Part of a small language model's weights: 8 heads of 64.
Each number is 128 + 24 x the weight over its row's rms, rounded and kept within 0 to 255. Layers, rows and columns count from 0. The size above them is the row's rms in percent of the matrix's.

# layer 7 MLP gate, 2560x512, rms 0.0685, rows 2290-2293, columns 128-255
size [111 107 105  98]
[[132 130 136 119 114 115 109 185  91 133 105 114 137  93 155 133 127 125 147 119 120 109 111 167 130 135  95 145 123 128 113 116 140 116 146 124 117 161 127 145 112  95 126 158 154  95 154 108 124 116 115 101 130 109 127 126  91 114 116 149 120 115 128 129 119 127 109  87 137 122 136 110 129 166 101 133 140 129 130 184 139 128 125 122  95 165  93 119 120  92 125 137 127 108 155 132 147 141 114 142  90 125 144  99 117 144 118  88 144 151 141 118 128 136  83 201 144 134 161 129 105  77  93 112 112 127 177 123]
 [124 116 103 126 159 166 141 185 121 146  99  90 147 143 118 134 153 138 128 123 111 140 103 121  87  78 127 109 133 135  95 122  76 124 124 147 139 149 125 150 172 104 127 159  99 130 122 181 142 119 112 129 156 121 128  76 125 115 154 111 129 124 148 162 122 134 140 129 118 174 154 151 122 141 136 138  93  83 153  87 108 146 121 135 151 121 163 130  74 143 142 151 132 156 107 127 144 130  81 142  87 129 130 152 111 112 120 142 124 151 127 137 163 134 147 130 149 128 155 118 102 119 100 129 158 119 163 129]
 [ 86 120 158 140  73  87 135 134 176 135 119 120 159 117 125  82 100 141 162 136 124  91 104 131 144 135 129 125 143 136 130 126 156 132 127 171 109 115 135  97 132 159 140 136 142 114 135 115 154 100 139 135 141 117 100 163 100 132 140 117 128 135 138 146 135 123 135 133  95  99 129 135  92 115  73 184  97 114 114 120 149 160 152 108 130 118 121 167 131 124  77 151 153 151 137 106 143  95 144 124 134 163 172 112 148 144 173  86 130 101 110 167 141 163 109  74 162 108 155 133 115 128 137 137 152 149  92 107]
 [100  96 138 139 155 109 131 136 144 169  66 116 120 103 178 152 138 138 138 159 137 107 146 164 145 114 152 157 138 112 144 102 123 119 168 110 105 139 167 124 101 122 184 146 118 156 106 137  96 180 100 149 145 112 136 129 112 168 109 132 120 147 143  87  93 138 122 183 122 130 173 132 133 153 139 167 150  90 130  96 122 147 145 113 149 131  86  79 118 129 134 150 133 149 113 127 138 137  78 129 114 138  96 136 137 119 113 105 187 127 138 148 165 118 130 106 117 145 151 105 130  73 131 103  99 148  74 150]]
# layer 7 MLP up, 2560x512, rms 0.07, rows 2290-2293, columns 128-255
size [104 106 110  99]
[[ 78 144 123 124 118 138 133 120 123 142 151  97 143 147 122 132 104  99 127 125 124 130 112  95 120 104 126 140 123 117 128 163 141  89 113 153 170 114 158 111 150 145 170 102 150 124 108 164 150 128 123 130 133 106 114 127 175 105 120 129 142 130 126 135 131 104 141 139 173 142  97 148 107 107 152 128 128 116 147  87 140 154 119 120 157 106 129 149 135 118  82 103 133 137 113 172 106 141 148 142 140 124 138 138 127 139 131 154 106 130  99 134 152  63 152  93 134 157 142 129 144 142 134 151 146 175  71 181]
 [121 134 145  80 148 126 145 152 121 141  68 109 154 123 136  91 119 112 108  97 102 133 142 104 174 117 187 169 108 108 144 132 122 119 103 113 134 129 154 123 175 138 133 144 174 104 109 158 136 127 141 129  72 130 142 110 115  73  96  99 158 152 111 121  89 107 140 153 129 155 140 123 103 107 128 118 112 122 108 100 150 170 118 143 105 162 140 162  96 133 127 144 120 143 136 112 138  92 121 114 116 103 135 137 140 149 148 158 161 129 133 151 138 110 116 142 136 130 142 124 171 139 103 142 129 146 166  62]
 [100 166  95 124 118 110 140 160 130 122 148 103 132 157 119 100 134  97 155 128 117 106 152 136 164  67 113 118 110 149 147 128 157 127 117 120 140 182  94 140 116 156 123 124 131 116 131 121 183 138 129 162 134 111 157  78  81 169 158 104 119 155 156 107 152 128 165 122 134 130 109 162 109 124 128 118 154 153 136  62 110 138  94  91 101 141 144 112 172 102 136  95 148 148 135 144 135  85 185 132 118 147  68 162 143 105 124 121 100  99 123 133  93 149 125 135 136 136 159 114  69 145 169 122 109 123 160 135]
 [133 141 130 127 211 110 110 136 124 134 105  92 143  98 138 126 179 141 118 130 120 109 115  98 137 116  74 152 110 134 158 136 101 110 107 101 106 143 142 151 130 135 121 118 148 130 133 107 178 107 108 136 142  92 126 111 143 124 144 107 103  91  76  63 150 145  96 148 109 118 132  97 156 118 118  98 134  85 136  95 133 130 134  87 121  61 161 154 168 160 150 116 134 144  85  70 162 136  93 146 185 118 115 145 144 154 150 165 145 133 138 123 107 104 144 111 146 145 153 115 114 186 148 154 118 131 159  73]]
# layer 7 MLP down (transposed), 2560x512, rms 0.0822, rows 2290-2292, columns 128-255
size [ 92 105 102]
[[138 122 133 117 127 155 105 141 129 145 119 112 135 108 141 115 159 171 129 143 132 118 111 139 125 204 132 125 133 106  81 126 127 120 157 104  92 155 125 151 121 125 116 156 129 104 144 115 124 117 148 108  97 117 149 148  92 116 138 158 102 104 123 142 116 153 101  92 104 113 147 132 147 155 118 164 107 153 138 175 121 139 127 121  97 127 117 116 124 150 156 143 143 122 184 120 144 120 132 146  91 131 123 134  97 133 123  95 158 153 119 148 123  79  93 168 142 142 147 109 124 123  96 103 109 119 173 107]
 [129 131 114  98 139 142 160 168  88 141  98  88 132 114 140 111 105 119 113 143 136 107  96 133 129 129 115 132 131 133 131  96  85 143  75 125 132 146 137 132 157 141 119 118 170 164 117 115 153 152 159 171  85 104 121 144 161 103 151 160 132 137 197 147 140 115 147 149 131 131 114 137 170 186 126 106 129 130  72 114 150 173 140 130 145 122  86 144 127 131 120 153  65 105 174 109 118 117 129 165 154  95 133 129 113  90 111  89 123 122 151 122 122 108 125 131  90 108 161 150 125 166 128 129 117 121 130 145]
 [102 109 127  65 106 125 130  98 116 108 139 173 138 111 157 127 173  77  98 111 122 138 138 152 165 116 131 121 108 199 115 152 118 115 136 100 140 136 119 116 148 131 122 170 152 103 159 139 119 135 124 190 153 150 113 123  77 134 133  99 180 154  70 128 125 163 141  93 155 141 116 129 150 156 142 135 113 154 114  94 111  96  88 133 135 113 123 157  93 144 112  92 132 138 123 100 153 111 127 109 141 126 156 173 129 131  92 124 121 111 110 136  85 169 143 131 153 146 137 130 115 167 122 124 172 147 129 153]]